{"n_head": 3, "d_mlp": 768, "activation": "swiglu", "rope_fraction": 1.0, "weight_decay": 0.027, "doc_mask": true}
Each number is 200 + 40 x the weight over its row's rms, rounded and kept within 0 to 999. Layers, rows and columns count from 0. The size before them is the row's rms in percent of the matrix's.

# v: layer 3 attention value, 384x384, rms 0.113, rows 317-352, columns 0-95
# o: layer 3 attention output (transposed), 384x384, rms 0.107, rows 317-352, columns 0-95
v317,105,240,221,219,175,208,202,163,214,145,231,303,156,201,144,209,210,229,181,261,200,195,173,203,223,104,177,149,141,232,129,180,214,202,99,185,224,192,199,150,226,206,198,190,270,158,234,190,181,180,173,194,163,229,140,209,151,211,169,162,204,185,201,302,194,176,146,242,204,209,196,180,267,125,217,133,136,200,191,186,280,158,88,189,174,194,262,278,222,155,273,302,198,168,164,163,170
o317,106,218,235,216,174,207,193,143,214,183,186,228,221,192,202,239,215,207,215,146,178,198,205,148,249,191,245,176,186,178,180,241,101,238,215,167,250,266,153,223,247,188,195,195,213,205,146,221,192,171,162,239,194,257,179,166,123,141,282,211,203,243,192,247,198,162,265,85,222,219,172,257,198,213,174,186,178,195,217,251,204,190,187,192,196,262,191,179,238,209,229,226,132,147,284,195,267
v318,103,176,226,234,150,237,176,237,195,203,199,193,158,261,266,238,187,167,159,145,225,156,159,213,226,175,214,216,195,206,129,200,159,222,179,120,157,162,112,156,170,157,256,214,177,219,192,158,147,235,234,215,206,81,186,164,225,190,116,200,159,237,176,226,178,156,140,201,214,205,203,194,249,223,140,184,90,201,229,100,196,283,194,171,161,130,127,189,208,246,173,223,143,188,166,204,174
o318,101,234,192,212,229,178,162,230,209,186,146,181,197,158,241,227,187,274,214,190,189,204,207,224,128,217,186,139,211,218,133,230,223,185,225,292,190,168,176,199,148,171,221,181,211,114,160,160,181,210,166,254,179,252,185,208,227,128,257,179,191,238,253,246,201,171,258,146,223,172,199,220,177,222,203,194,254,193,231,210,162,176,161,127,190,171,269,201,120,176,196,227,188,180,183,203,226
v319,095,156,198,158,142,243,139,215,189,227,169,182,185,181,167,217,227,188,213,188,218,263,204,185,219,264,151,244,221,174,163,273,175,172,242,213,200,212,200,164,233,213,223,179,204,200,271,201,139,177,186,213,252,278,237,273,313,216,142,165,164,124,171,211,241,230,208,163,203,158,173,227,193,229,212,204,123,219,228,254,167,153,138,178,200,192,176,231,198,236,192,249,177,271,218,205,177
o319,097,179,261,222,169,211,198,196,206,154,141,259,133,243,231,239,198,166,174,172,184,272,153,156,171,204,237,220,164,236,253,148,237,166,137,179,208,180,252,253,182,190,266,166,129,153,277,154,267,166,247,216,137,245,163,215,232,288,169,189,248,226,195,154,188,195,157,177,218,187,268,265,124,212,196,224,190,230,210,166,166,171,231,166,234,188,135,220,197,192,184,166,234,268,189,237,166
v320,095,172,110,200,240,216,229,212,194,202,221,169,194,137,260,160,250,104,133,207,198,98,221,216,232,91,157,120,139,226,274,208,222,243,297,179,256,284,257,215,212,171,129,223,244,221,120,163,299,232,122,234,217,243,153,201,212,232,194,247,153,298,247,190,222,184,173,189,201,188,234,185,213,222,227,231,94,174,160,163,203,258,209,158,228,227,236,191,227,178,230,198,203,235,177,207,211
o320,097,256,252,213,182,168,239,157,141,187,174,149,181,163,208,197,194,202,239,212,216,191,235,179,196,185,223,254,223,187,176,182,253,165,240,192,242,188,127,212,196,160,149,242,177,217,207,185,167,190,212,170,237,189,237,247,321,211,218,192,272,230,144,209,186,241,205,148,258,249,189,214,188,224,186,161,104,227,184,208,193,133,213,239,129,143,240,226,245,164,154,221,151,205,196,199,168
v321,096,187,165,218,248,248,143,254,208,214,182,158,228,172,210,150,229,171,241,210,189,125,83,180,215,197,264,215,162,188,206,189,270,209,220,147,244,151,151,146,204,295,261,219,210,111,195,220,283,231,209,255,199,181,189,84,214,260,175,207,195,208,255,217,259,200,223,234,173,220,234,195,223,176,189,153,263,190,265,153,142,232,199,209,224,148,242,221,177,189,155,172,248,140,127,203,199
o321,097,154,196,171,144,193,221,230,168,258,199,160,154,237,144,230,193,235,171,272,163,150,187,165,263,198,188,146,217,202,239,166,224,139,186,168,187,248,210,236,163,228,264,174,147,181,199,259,174,215,240,211,161,167,166,203,178,167,235,231,202,247,221,212,204,257,206,231,248,252,189,243,188,203,157,222,155,178,163,196,227,169,230,183,190,278,215,199,167,214,175,193,215,204,255,226,250
v322,105,194,170,101,191,205,176,223,222,242,224,168,248,123,192,209,207,207,150,165,271,164,141,228,234,196,178,169,219,262,159,220,223,198,214,206,131,151,204,179,263,196,222,222,178,220,146,251,176,146,260,163,155,158,198,159,168,218,167,193,131,222,228,225,229,235,175,258,280,215,205,207,178,152,237,233,193,209,249,178,296,177,158,172,200,222,136,206,161,162,204,286,196,312,195,239,170
o322,102,233,252,162,286,245,194,220,239,152,161,225,174,189,157,251,193,202,191,211,175,190,285,200,243,194,228,210,155,173,227,196,213,235,161,173,154,221,142,218,237,160,231,260,219,226,162,244,186,167,192,239,144,163,187,251,207,166,199,225,170,139,158,152,176,274,122,241,152,235,104,210,195,210,168,192,243,207,194,222,145,205,183,208,175,266,235,233,228,172,209,180,311,179,176,201,168
v323,104,231,237,200,172,207,247,203,121,163,231,166,149,185,194,220,213,186,215,230,168,244,198,165,190,211,279,179,160,193,211,204,161,152,224,193,189,187,244,214,170,85,160,216,238,220,244,184,158,220,133,210,254,192,190,195,183,133,185,247,239,177,138,224,252,258,255,285,161,297,125,223,196,238,177,207,183,193,276,268,145,200,234,185,136,193,148,212,221,155,146,246,239,183,156,227,278
o323,105,158,161,175,109,185,240,265,270,239,189,276,203,164,213,253,206,253,195,209,226,111,166,222,183,202,232,171,166,218,225,187,127,133,151,154,214,182,183,186,235,214,285,158,205,153,142,201,200,193,198,216,177,200,195,112,173,239,182,207,170,127,208,158,195,207,223,147,203,166,231,223,196,180,185,208,127,170,227,190,236,229,210,180,227,160,244,138,224,176,246,233,186,211,162,208,267
v324,098,211,199,232,289,139,221,194,206,234,219,201,227,174,244,112,145,212,239,185,226,237,242,107,213,168,261,230,277,219,177,183,234,169,154,247,214,96,128,205,144,243,108,137,268,232,171,252,202,195,181,236,200,226,176,187,229,139,190,236,208,182,226,176,196,200,194,167,178,157,231,151,224,175,230,231,208,212,239,233,225,169,206,210,237,250,198,170,188,154,193,203,212,124,173,241,210
o324,100,149,248,199,245,247,247,195,243,196,187,229,213,161,169,228,253,232,246,132,234,168,210,199,208,242,146,282,264,157,210,260,238,218,184,171,166,213,183,132,170,232,241,197,160,190,172,171,226,184,210,228,251,179,203,252,162,177,180,195,223,268,133,199,176,154,275,183,228,194,135,187,257,169,230,173,191,237,124,157,201,239,201,222,175,161,145,202,223,216,215,136,224,227,197,229,186
v325,101,180,201,160,239,239,181,199,196,246,161,190,312,187,192,193,212,177,158,187,183,205,192,232,223,166,185,160,171,164,237,179,228,176,189,222,264,192,168,168,221,209,257,158,188,179,221,236,230,186,147,220,222,180,176,180,203,216,135,184,212,176,205,181,188,199,203,187,196,265,254,257,205,182,237,210,208,176,211,259,209,152,215,160,209,201,201,164,189,195,250,196,182,239,210,221,191
o325,101,241,168,207,229,225,154,175,129,192,143,191,150,160,232,206,239,210,215,184,163,119,169,161,236,281,164,202,217,195,258,221,198,164,243,207,211,158,168,176,238,173,157,214,179,214,145,190,237,227,178,203,208,193,236,197,187,251,239,238,165,234,128,164,243,135,155,200,200,192,188,226,188,255,211,196,154,236,206,157,216,248,162,199,223,204,216,205,186,200,209,149,215,222,131,128,183
v326,098,245,228,212,183,186,188,224,182,219,231,240,177,222,195,247,249,168,145,257,243,190,165,262,155,162,189,185,219,169,222,173,212,184,200,218,269,236,238,253,192,212,212,200,175,184,186,209,203,157,239,205,236,241,210,189,190,136,206,160,241,132,181,154,114,260,214,203,207,124,198,242,179,267,193,205,177,146,276,119,218,188,247,180,236,230,238,251,139,223,220,154,243,259,247,199,196
o326,100,151,236,206,145,200,297,228,172,202,142,208,218,214,161,151,246,179,254,275,158,193,195,168,202,239,195,206,219,195,242,238,182,189,193,261,204,193,142,206,237,253,189,198,230,238,226,279,186,173,248,262,245,180,198,227,161,199,121,232,211,106,157,200,178,185,237,250,205,213,155,186,155,245,173,187,226,223,209,236,106,194,273,266,212,202,248,231,200,171,209,159,196,197,107,204,224
v327,096,173,153,206,281,192,254,174,164,175,228,184,247,190,181,220,265,230,236,104,208,241,234,269,148,206,227,160,196,245,238,270,204,190,239,196,238,212,131,240,145,201,165,213,211,246,236,216,194,203,163,176,152,148,165,230,213,239,191,155,220,192,255,178,141,123,143,175,192,194,180,229,251,157,321,249,133,169,213,215,161,209,181,194,193,174,182,230,221,216,194,175,152,189,231,189,177
o327,097,252,194,215,229,170,128,226,246,251,105,194,203,242,221,220,235,248,134,240,193,238,160,185,240,250,159,203,120,206,78,196,173,232,189,177,127,266,240,241,279,195,212,229,160,205,173,178,187,255,164,125,188,213,224,165,159,261,234,166,227,164,238,183,146,273,258,174,224,115,220,234,154,219,244,194,188,183,189,175,142,226,163,215,252,189,229,233,183,236,183,161,253,192,147,125,219
v328,104,196,196,142,196,160,220,234,165,183,262,191,214,238,184,161,204,237,169,235,233,228,242,170,183,256,133,254,234,235,188,169,167,168,270,245,234,259,171,157,193,185,203,173,115,146,202,287,180,175,235,214,192,215,240,180,220,285,205,178,221,187,236,207,200,199,177,193,205,242,105,105,228,188,300,223,293,176,155,182,207,237,223,226,217,187,199,185,171,177,193,198,166,160,190,160,182
o328,103,239,207,261,228,202,199,224,167,98,130,164,267,200,202,187,249,207,270,194,257,233,161,193,172,173,292,175,216,262,169,186,261,179,227,177,150,295,237,180,188,252,209,150,275,188,202,246,262,198,216,184,218,213,172,226,180,177,206,211,172,275,159,134,216,164,192,204,131,153,172,181,224,208,195,233,186,212,161,232,232,214,209,150,250,209,215,224,162,188,197,172,204,133,275,192,167
v329,106,199,236,150,150,190,181,268,167,185,165,221,199,174,199,60,233,193,164,179,218,152,177,149,124,247,146,164,185,256,204,156,194,159,152,234,183,181,198,221,264,221,197,151,163,190,135,187,158,175,139,215,175,251,167,193,266,129,167,185,133,229,258,194,154,195,181,133,124,148,239,191,252,220,158,176,270,191,175,203,197,207,188,105,205,162,190,218,231,144,116,195,170,191,251,137,179
o329,106,200,200,248,207,217,194,170,171,260,166,139,205,208,146,203,109,190,190,179,132,239,237,140,252,280,230,254,213,229,184,125,245,250,252,194,81,166,178,230,61,162,175,213,202,180,218,196,187,259,227,228,225,256,237,185,164,186,151,247,229,199,227,211,155,205,186,208,184,201,200,167,247,201,179,223,207,211,168,126,238,204,176,239,159,176,163,252,159,149,197,283,185,238,270,184,197
v330,099,217,232,182,245,256,169,207,192,184,211,288,147,167,212,263,216,245,170,198,145,227,190,187,209,173,226,197,213,181,220,168,238,273,180,243,193,234,218,178,172,194,250,183,149,194,195,175,211,241,217,192,225,186,210,230,198,186,103,188,186,82,238,132,139,186,148,227,183,179,221,277,225,242,203,220,227,251,224,291,263,254,265,197,251,122,223,185,131,256,234,218,193,176,150,124,186
o330,103,244,219,113,151,230,147,194,227,213,172,162,216,264,174,131,213,235,205,226,203,220,184,232,187,188,289,175,189,192,229,243,140,211,136,203,254,130,120,259,204,158,211,180,161,278,194,191,157,218,130,207,205,248,232,203,197,201,200,241,167,237,245,154,241,151,136,207,217,202,153,229,185,152,179,224,253,184,217,226,283,230,180,197,228,104,309,174,208,230,164,172,197,196,192,225,251
v331,104,256,216,160,159,172,275,169,205,194,197,154,214,177,172,147,272,181,161,232,233,223,141,190,186,189,158,166,293,210,189,155,198,262,248,121,177,194,190,239,235,214,196,208,250,236,219,178,172,214,196,321,181,231,205,237,222,221,181,210,163,202,249,185,179,217,153,206,147,199,179,183,179,230,197,113,261,202,193,212,238,176,240,230,164,188,205,262,278,186,252,234,235,153,202,257,199
o331,101,164,252,158,249,269,179,268,217,230,196,216,160,259,176,231,210,180,196,190,119,179,170,175,196,111,291,213,194,218,241,202,260,236,183,220,223,258,107,198,239,209,257,178,179,200,184,197,209,186,289,158,250,230,213,218,219,207,241,153,146,177,201,198,217,235,179,94,231,203,184,185,232,239,203,272,164,232,185,252,186,256,183,195,260,192,194,186,283,193,187,245,240,200,230,232,235
v332,096,110,223,210,160,169,204,164,202,165,186,167,197,229,141,204,211,191,266,202,237,225,279,242,187,254,213,115,260,154,292,157,192,217,192,211,103,199,173,160,276,188,139,196,208,187,215,175,181,201,216,194,251,113,187,190,180,178,234,158,253,227,205,221,173,215,199,232,228,247,172,256,235,219,188,212,211,219,218,298,240,186,149,183,168,233,220,253,276,205,191,239,212,169,195,150,242
o332,101,181,195,136,204,206,159,231,128,191,207,262,192,207,236,232,214,127,179,103,204,194,207,220,206,282,234,247,211,221,225,248,218,182,214,157,188,239,228,244,214,236,119,147,169,194,204,133,257,197,158,218,208,259,216,187,150,240,227,290,190,208,225,222,235,215,142,222,214,224,194,168,183,208,187,224,171,188,198,221,256,188,175,208,210,151,188,219,167,189,201,121,120,216,279,211,208
v333,104,228,239,144,212,257,174,134,246,231,306,156,200,258,169,161,130,240,176,169,191,203,158,189,137,221,127,237,211,140,178,280,223,207,214,228,156,219,179,209,154,225,191,241,200,230,195,272,148,178,218,176,162,233,151,181,171,170,182,194,252,181,161,207,188,156,240,273,198,269,168,219,141,226,274,137,251,209,199,211,261,216,216,234,175,181,204,264,208,240,256,205,185,266,204,137,140
o333,104,158,195,269,60,147,257,222,194,185,177,199,181,179,221,208,148,213,150,191,176,158,272,255,254,133,187,274,192,215,133,204,151,203,195,155,212,247,132,134,219,218,236,213,143,211,218,241,273,200,150,237,236,161,161,156,227,210,215,129,192,181,194,181,202,181,250,184,203,202,237,225,248,200,258,225,204,106,274,217,150,182,129,202,172,164,145,126,173,268,221,131,183,219,225,243,137
v334,091,261,206,232,166,170,194,125,114,242,199,196,143,268,200,180,178,150,264,209,202,190,175,158,250,189,254,185,212,183,168,274,151,160,160,161,212,210,173,226,205,214,164,153,184,217,145,213,193,180,211,282,238,241,194,175,191,167,213,214,184,197,200,259,196,156,146,186,210,65,186,258,180,180,230,182,197,225,134,212,242,191,193,180,199,207,228,239,198,117,155,150,186,309,199,118,139
o334,090,172,262,142,164,160,128,155,225,172,280,186,178,213,162,163,244,204,194,227,311,223,248,104,241,224,129,180,198,186,191,188,251,274,217,212,229,189,190,273,161,220,138,192,190,138,193,251,207,70,155,127,176,220,227,187,196,204,230,227,163,218,253,208,239,245,202,163,150,219,125,195,190,200,216,124,214,145,170,116,218,174,224,190,250,188,194,212,173,197,169,201,209,173,181,174,209
v335,105,178,183,220,154,163,196,147,295,207,186,97,153,196,277,244,216,236,185,176,183,166,234,159,202,173,244,283,225,167,268,259,223,217,228,228,221,134,156,211,190,249,222,184,207,205,246,200,170,237,217,253,227,246,197,226,257,239,189,232,188,217,253,304,179,212,211,154,210,269,184,161,166,259,284,283,231,220,243,196,91,222,161,205,181,202,251,170,181,202,175,277,184,246,235,200,149
o335,104,193,242,218,304,314,202,163,185,150,266,232,204,235,155,151,158,181,169,170,222,168,167,176,194,256,201,247,155,195,182,255,234,182,108,171,164,193,204,186,151,191,152,233,135,263,125,172,120,185,229,198,216,108,196,178,194,255,282,145,173,261,196,195,187,247,260,219,248,239,227,203,215,211,186,265,213,199,230,194,251,140,199,292,168,199,205,175,203,198,152,185,249,258,144,283,172
v336,105,174,268,288,246,175,207,206,163,209,181,161,164,213,145,78,154,176,209,216,107,167,195,225,124,196,195,247,121,234,224,249,208,274,252,193,189,260,171,203,228,306,243,182,178,161,199,229,182,183,170,91,192,138,182,231,203,155,170,157,158,207,175,252,236,209,214,210,277,163,223,221,136,184,203,161,196,167,160,258,161,241,207,213,204,266,220,203,119,289,133,244,209,193,219,213,227
o336,105,255,115,222,177,182,152,174,213,199,267,141,218,176,154,239,209,229,161,222,213,264,217,251,214,213,240,268,265,160,197,156,187,200,163,194,294,170,137,262,200,212,169,215,157,198,199,179,205,210,222,206,207,189,222,178,195,219,135,162,262,297,213,159,100,211,169,209,182,170,209,253,281,223,94,170,105,159,167,100,158,203,186,253,195,188,164,244,219,149,203,181,200,128,230,247,165
v337,104,98,163,159,173,265,116,203,165,209,177,238,184,233,123,260,163,200,277,178,161,232,209,178,251,199,230,221,262,185,207,193,192,152,221,229,227,153,269,240,184,125,269,98,245,210,199,189,211,236,218,173,174,187,207,191,228,185,239,184,137,190,211,170,174,170,231,224,207,229,146,301,172,249,154,216,209,185,272,225,190,152,169,206,219,197,154,181,204,232,185,214,218,260,167,249,248
o337,101,179,194,232,152,225,218,287,209,128,256,163,223,217,164,205,191,226,187,188,195,136,179,214,227,206,142,138,231,177,256,191,226,196,164,228,160,165,189,231,212,171,186,211,240,196,180,171,256,188,206,243,227,214,219,220,155,132,228,250,109,203,168,243,161,135,152,272,188,171,198,131,105,188,241,192,225,226,242,156,184,192,184,223,212,222,223,284,210,190,202,189,213,141,185,172,183
v338,097,207,163,150,234,212,161,227,200,252,163,196,205,180,121,190,207,176,218,155,186,233,189,247,201,156,255,114,237,222,170,148,231,169,221,207,210,205,156,236,204,222,257,239,207,200,139,229,173,203,233,219,108,169,206,196,194,171,149,175,224,168,216,124,265,267,177,186,233,201,202,201,175,133,206,269,199,197,263,220,263,333,146,199,121,146,137,156,192,247,175,142,289,213,221,141,235
o338,103,254,117,231,117,244,213,219,243,251,82,243,190,134,197,197,216,189,171,179,222,167,279,218,215,182,58,215,138,223,209,215,222,190,185,217,194,199,207,236,205,192,235,112,254,247,211,188,186,237,239,224,176,210,194,218,205,220,170,168,182,169,209,193,192,146,205,147,151,262,207,184,167,208,193,198,183,181,148,162,171,163,185,269,181,257,203,180,237,210,174,168,202,275,203,177,202
v339,102,165,185,261,215,209,153,176,192,106,219,240,252,196,233,150,195,174,245,236,183,257,118,176,114,285,235,167,104,188,139,244,175,138,170,139,222,257,161,248,207,208,222,250,259,241,187,142,239,216,147,148,137,247,160,264,229,178,232,183,230,282,133,158,205,194,228,250,152,191,273,254,154,210,180,162,230,192,268,218,158,136,189,255,260,208,187,170,193,150,167,183,227,228,199,204,217
o339,103,207,197,264,162,219,241,163,187,284,241,247,199,258,189,182,208,215,301,240,231,105,265,210,182,196,223,201,213,158,176,159,192,174,226,202,219,119,243,240,179,180,160,284,187,216,255,205,188,209,199,93,234,214,285,206,216,232,257,133,251,117,197,236,237,190,189,153,200,180,264,166,164,211,242,201,121,148,170,129,232,249,131,271,197,224,208,247,179,182,220,168,232,216,212,187,192
v340,101,220,172,207,152,164,192,165,217,144,186,214,147,206,275,243,237,134,214,199,273,206,114,180,237,221,192,226,200,159,147,187,183,192,118,132,189,272,223,174,33,243,189,265,226,163,183,179,179,200,189,182,306,174,161,209,166,184,172,209,185,229,204,131,187,254,213,250,244,211,243,281,196,147,184,240,272,217,198,191,175,190,204,264,188,294,173,188,129,173,127,242,179,165,231,272,231
o340,103,158,227,205,202,222,166,118,284,220,195,337,238,246,228,149,202,160,246,194,147,245,212,207,187,153,175,134,206,252,179,168,145,127,205,162,191,156,187,240,212,154,228,180,273,206,192,273,195,231,149,140,241,261,205,210,195,182,213,170,295,214,136,179,181,195,177,237,250,155,251,200,182,196,265,182,187,207,205,233,200,150,287,141,173,135,163,248,240,204,180,191,198,265,161,160,214
v341,105,134,183,162,151,169,184,187,237,167,197,278,216,196,147,203,168,144,195,201,204,209,266,131,171,236,186,263,261,253,256,202,187,93,268,261,195,219,211,193,160,221,214,279,158,242,236,219,252,289,177,214,204,202,165,224,146,207,183,272,185,243,178,193,196,205,229,156,123,193,247,258,257,120,167,231,258,189,246,245,186,219,200,130,157,171,201,206,143,214,196,213,208,162,158,169,238
o341,105,210,157,225,223,248,264,244,180,247,173,170,220,249,128,217,165,205,220,198,228,227,198,191,127,247,215,170,182,207,238,152,213,170,196,238,182,196,193,308,194,198,187,216,281,175,174,179,169,181,163,190,209,263,285,96,221,251,175,209,163,160,267,220,173,168,204,215,203,210,187,247,164,224,195,196,180,187,190,240,238,146,246,179,240,237,187,211,279,237,194,191,215,208,204,167,161
v342,099,146,235,232,197,291,167,192,119,215,208,246,221,254,227,260,190,211,203,189,179,181,162,211,191,229,151,194,166,181,162,258,202,135,258,220,201,162,157,264,283,285,197,214,182,201,171,261,256,184,210,174,188,265,223,214,133,222,216,222,168,200,263,180,213,223,242,174,124,234,178,211,228,255,142,183,243,223,207,143,151,176,182,171,208,156,179,164,215,186,247,245,182,177,154,221,165
o342,101,215,138,201,156,200,168,319,210,206,232,223,173,241,156,159,138,192,223,188,131,279,219,200,271,289,269,262,165,201,232,141,122,233,229,179,191,188,166,237,163,145,215,217,221,205,248,184,257,263,102,198,129,203,238,231,196,177,211,198,259,176,198,289,195,142,121,168,259,232,182,211,182,175,228,282,271,208,227,210,203,256,197,164,211,228,159,242,200,276,197,188,263,220,238,163,250
v343,098,159,180,193,202,219,196,259,254,201,236,195,255,216,228,246,226,197,157,205,193,158,235,125,155,174,188,198,165,237,190,202,160,220,225,175,232,136,184,256,218,137,185,185,255,251,202,167,185,174,151,151,220,262,252,202,165,270,191,226,214,219,208,212,195,184,246,255,184,189,262,212,188,235,196,124,199,220,170,152,212,250,110,198,216,151,174,173,205,238,199,195,168,264,196,233,192
o343,096,195,274,203,266,250,165,204,195,186,189,174,178,208,282,196,222,231,185,199,144,125,201,235,225,202,182,200,228,235,184,211,195,203,129,257,173,223,257,251,204,211,204,223,208,191,213,182,211,197,165,173,201,196,170,169,234,222,114,153,171,217,241,190,189,214,251,239,223,204,282,240,190,128,194,189,234,248,284,198,193,193,168,238,157,173,258,232,178,159,195,206,194,174,217,206,180
v344,103,221,127,153,174,246,221,236,179,231,180,161,244,200,265,217,165,165,160,152,216,190,184,286,167,132,297,133,239,244,228,199,193,189,166,209,227,187,223,208,177,170,125,188,203,214,240,228,158,238,139,183,131,255,183,191,207,266,290,234,201,198,200,179,246,178,214,197,218,206,253,145,222,203,155,177,288,246,169,216,219,152,324,256,170,201,135,221,178,161,280,141,230,234,217,279,133
o344,104,106,213,178,219,192,230,182,213,271,193,196,150,193,264,258,228,242,202,200,150,180,198,196,233,154,189,237,223,158,284,254,141,231,200,263,165,204,217,167,206,261,216,207,209,213,193,179,230,194,281,146,199,117,244,164,263,272,220,134,191,241,104,162,215,191,145,164,168,253,205,239,287,203,178,172,162,147,241,203,212,186,285,156,216,155,218,167,272,178,195,237,193,165,276,212,237
v345,102,270,242,228,237,197,140,154,205,217,243,217,198,89,200,186,231,206,186,225,210,196,151,200,203,202,193,214,206,237,237,185,183,168,161,239,207,229,218,130,203,231,167,148,223,161,206,137,135,154,140,113,176,198,194,177,225,274,188,159,190,267,179,183,199,252,220,125,159,75,193,222,219,201,170,173,279,236,221,235,164,191,167,195,200,235,184,121,214,236,207,202,177,145,171,202,199
o345,101,195,274,167,175,252,213,149,235,222,188,141,164,246,124,217,167,199,224,235,215,148,201,204,178,246,183,218,216,142,178,163,207,246,169,186,195,218,240,246,166,191,180,172,214,178,217,233,232,141,288,163,188,175,141,229,174,183,227,166,189,191,198,267,225,291,192,215,218,252,145,168,170,286,239,195,193,231,194,165,150,210,259,162,185,196,252,231,201,153,274,248,251,148,271,167,214
v346,104,131,153,144,178,208,218,250,175,192,243,295,204,205,222,207,204,239,197,210,126,274,221,267,206,218,285,164,198,220,205,250,152,206,158,167,157,206,171,186,224,246,61,153,198,225,151,192,193,158,283,209,178,172,161,213,190,207,196,217,233,243,258,220,254,220,276,168,242,170,138,214,250,193,224,181,219,98,275,272,209,179,195,153,161,205,195,228,169,202,223,229,179,156,183,191,225
o346,105,260,228,170,235,233,204,212,219,209,227,301,133,168,260,223,214,197,255,244,159,229,177,158,185,127,249,297,200,213,174,150,158,165,269,150,179,169,251,194,243,133,219,126,265,177,187,197,225,257,181,204,230,203,193,203,165,186,230,233,178,223,181,231,162,199,267,192,157,183,244,242,218,187,108,234,192,176,190,256,216,223,200,219,186,203,192,210,185,252,193,185,223,235,232,208,251
v347,103,170,197,169,221,162,125,193,193,290,185,153,159,274,228,202,191,165,143,213,205,167,240,160,197,201,219,172,244,138,245,180,195,201,183,218,154,214,254,237,210,149,127,210,223,180,228,159,163,177,153,158,238,246,191,165,253,191,248,217,209,176,194,229,194,219,123,247,190,168,154,161,255,193,237,178,214,181,156,234,189,161,174,176,198,164,165,160,174,166,84,223,209,261,163,203,267
o347,103,189,184,166,202,210,164,220,238,168,236,268,188,227,226,279,198,234,186,199,169,210,74,203,194,318,168,208,242,233,203,145,218,235,217,192,242,157,173,320,305,220,259,256,184,191,129,142,199,238,170,289,201,184,176,245,170,239,140,204,195,221,192,195,172,199,204,224,137,194,166,167,216,205,202,229,116,217,151,155,233,224,238,238,202,248,197,126,172,154,146,261,143,231,225,193,195
v348,099,209,192,229,276,197,234,230,139,231,183,202,172,182,229,205,203,206,189,206,196,311,127,247,210,83,149,140,207,229,154,207,255,165,222,237,183,137,188,241,166,178,222,144,186,222,170,200,247,227,194,177,150,286,224,237,156,241,106,171,210,222,229,92,144,285,255,182,168,198,238,177,211,150,212,188,167,177,195,196,134,254,183,186,206,164,242,169,205,266,136,132,194,192,221,251,111
o348,100,216,210,172,102,217,185,238,174,183,280,145,210,146,258,208,216,278,186,206,188,197,161,207,184,203,225,214,254,136,283,204,191,225,169,255,247,204,214,199,220,221,212,257,200,217,227,236,162,129,174,260,177,169,107,191,197,109,158,183,229,182,218,205,177,189,177,170,187,184,197,233,207,128,145,237,164,178,198,187,207,188,139,184,237,170,243,123,251,182,149,214,207,156,256,138,255
v349,098,247,192,165,219,195,178,244,197,226,206,209,141,172,215,195,221,192,160,219,261,180,219,225,188,175,243,205,207,195,223,205,226,235,155,182,182,246,229,119,237,146,237,168,204,187,166,125,174,142,197,174,161,160,175,261,207,220,185,200,182,213,210,265,194,182,197,208,260,185,199,262,271,198,258,154,86,179,168,243,160,164,147,198,188,210,188,187,218,210,218,221,163,189,245,292,233
o349,101,214,203,172,184,263,148,200,246,205,156,127,205,181,186,220,183,191,187,216,207,203,230,214,211,162,239,209,190,216,236,174,226,170,133,167,210,219,193,171,218,170,191,214,186,147,232,151,197,263,203,277,115,238,299,155,235,237,190,152,173,229,206,157,192,178,203,168,209,182,217,226,87,152,188,154,164,208,156,213,148,222,190,175,214,239,230,225,232,200,250,233,231,188,212,173,259
v350,099,308,218,217,224,167,223,222,212,192,160,210,228,143,177,130,181,146,233,256,196,217,265,215,190,204,221,157,193,144,273,207,219,196,205,205,186,167,252,179,174,267,155,155,208,168,232,175,196,162,178,178,144,209,194,225,135,178,198,233,180,230,149,185,229,224,220,203,172,190,236,218,228,120,265,200,173,179,214,111,174,255,257,163,132,264,166,223,193,205,171,259,203,190,244,96,161
o350,102,114,225,254,178,246,171,152,178,160,255,223,270,199,174,211,129,210,218,195,161,142,241,187,135,172,143,241,202,238,149,118,154,220,178,170,234,182,115,177,112,210,167,241,165,244,201,154,231,208,226,184,184,210,225,170,195,254,233,146,192,92,126,183,200,181,188,151,222,177,156,215,193,212,200,245,186,238,221,242,179,146,197,260,260,185,221,127,243,144,164,275,190,114,313,221,213
v351,101,196,239,178,177,271,108,202,151,148,198,214,180,246,162,202,149,247,210,211,233,195,222,150,175,180,146,163,184,226,233,150,166,166,258,254,179,199,201,185,143,231,215,237,206,212,156,205,206,263,141,262,217,225,232,156,180,206,195,205,121,223,154,250,188,214,197,288,206,138,139,141,240,264,167,194,230,164,196,218,140,172,198,194,234,239,246,178,189,165,205,138,225,174,180,170,179
o351,105,201,151,223,227,170,193,179,168,149,200,277,230,149,238,199,218,210,274,157,213,230,143,222,215,239,235,228,189,201,280,161,166,188,188,139,201,244,172,196,148,205,125,222,281,177,164,227,176,75,174,176,180,170,205,222,200,254,195,221,169,155,214,204,160,199,176,195,231,138,215,149,226,221,170,149,260,158,282,148,226,249,243,185,207,180,208,151,234,124,133,270,276,245,264,195,164
v352,095,220,147,204,178,260,183,190,212,159,183,194,192,192,212,158,235,237,222,202,263,250,156,251,215,213,230,229,167,166,273,275,174,139,169,158,131,268,289,183,212,231,249,192,222,217,231,159,177,162,133,125,242,272,269,142,167,152,213,202,177,233,251,246,253,250,147,291,205,189,199,229,247,231,123,208,115,247,251,117,187,240,201,263,279,209,152,256,166,265,168,182,153,195,209,188,239
o352,093,188,231,175,235,201,146,131,228,227,157,194,182,201,148,204,189,216,204,249,191,272,188,266,271,210,204,153,192,165,144,191,217,157,279,126,205,168,209,229,201,202,160,240,301,233,183,246,230,211,185,187,148,111,143,180,300,242,200,216,258,171,229,186,183,185,215,220,203,178,168,201,101,87,285,148,221,257,200,287,123,221,179,242,219,230,150,216,143,199,181,193,153,288,191,265,171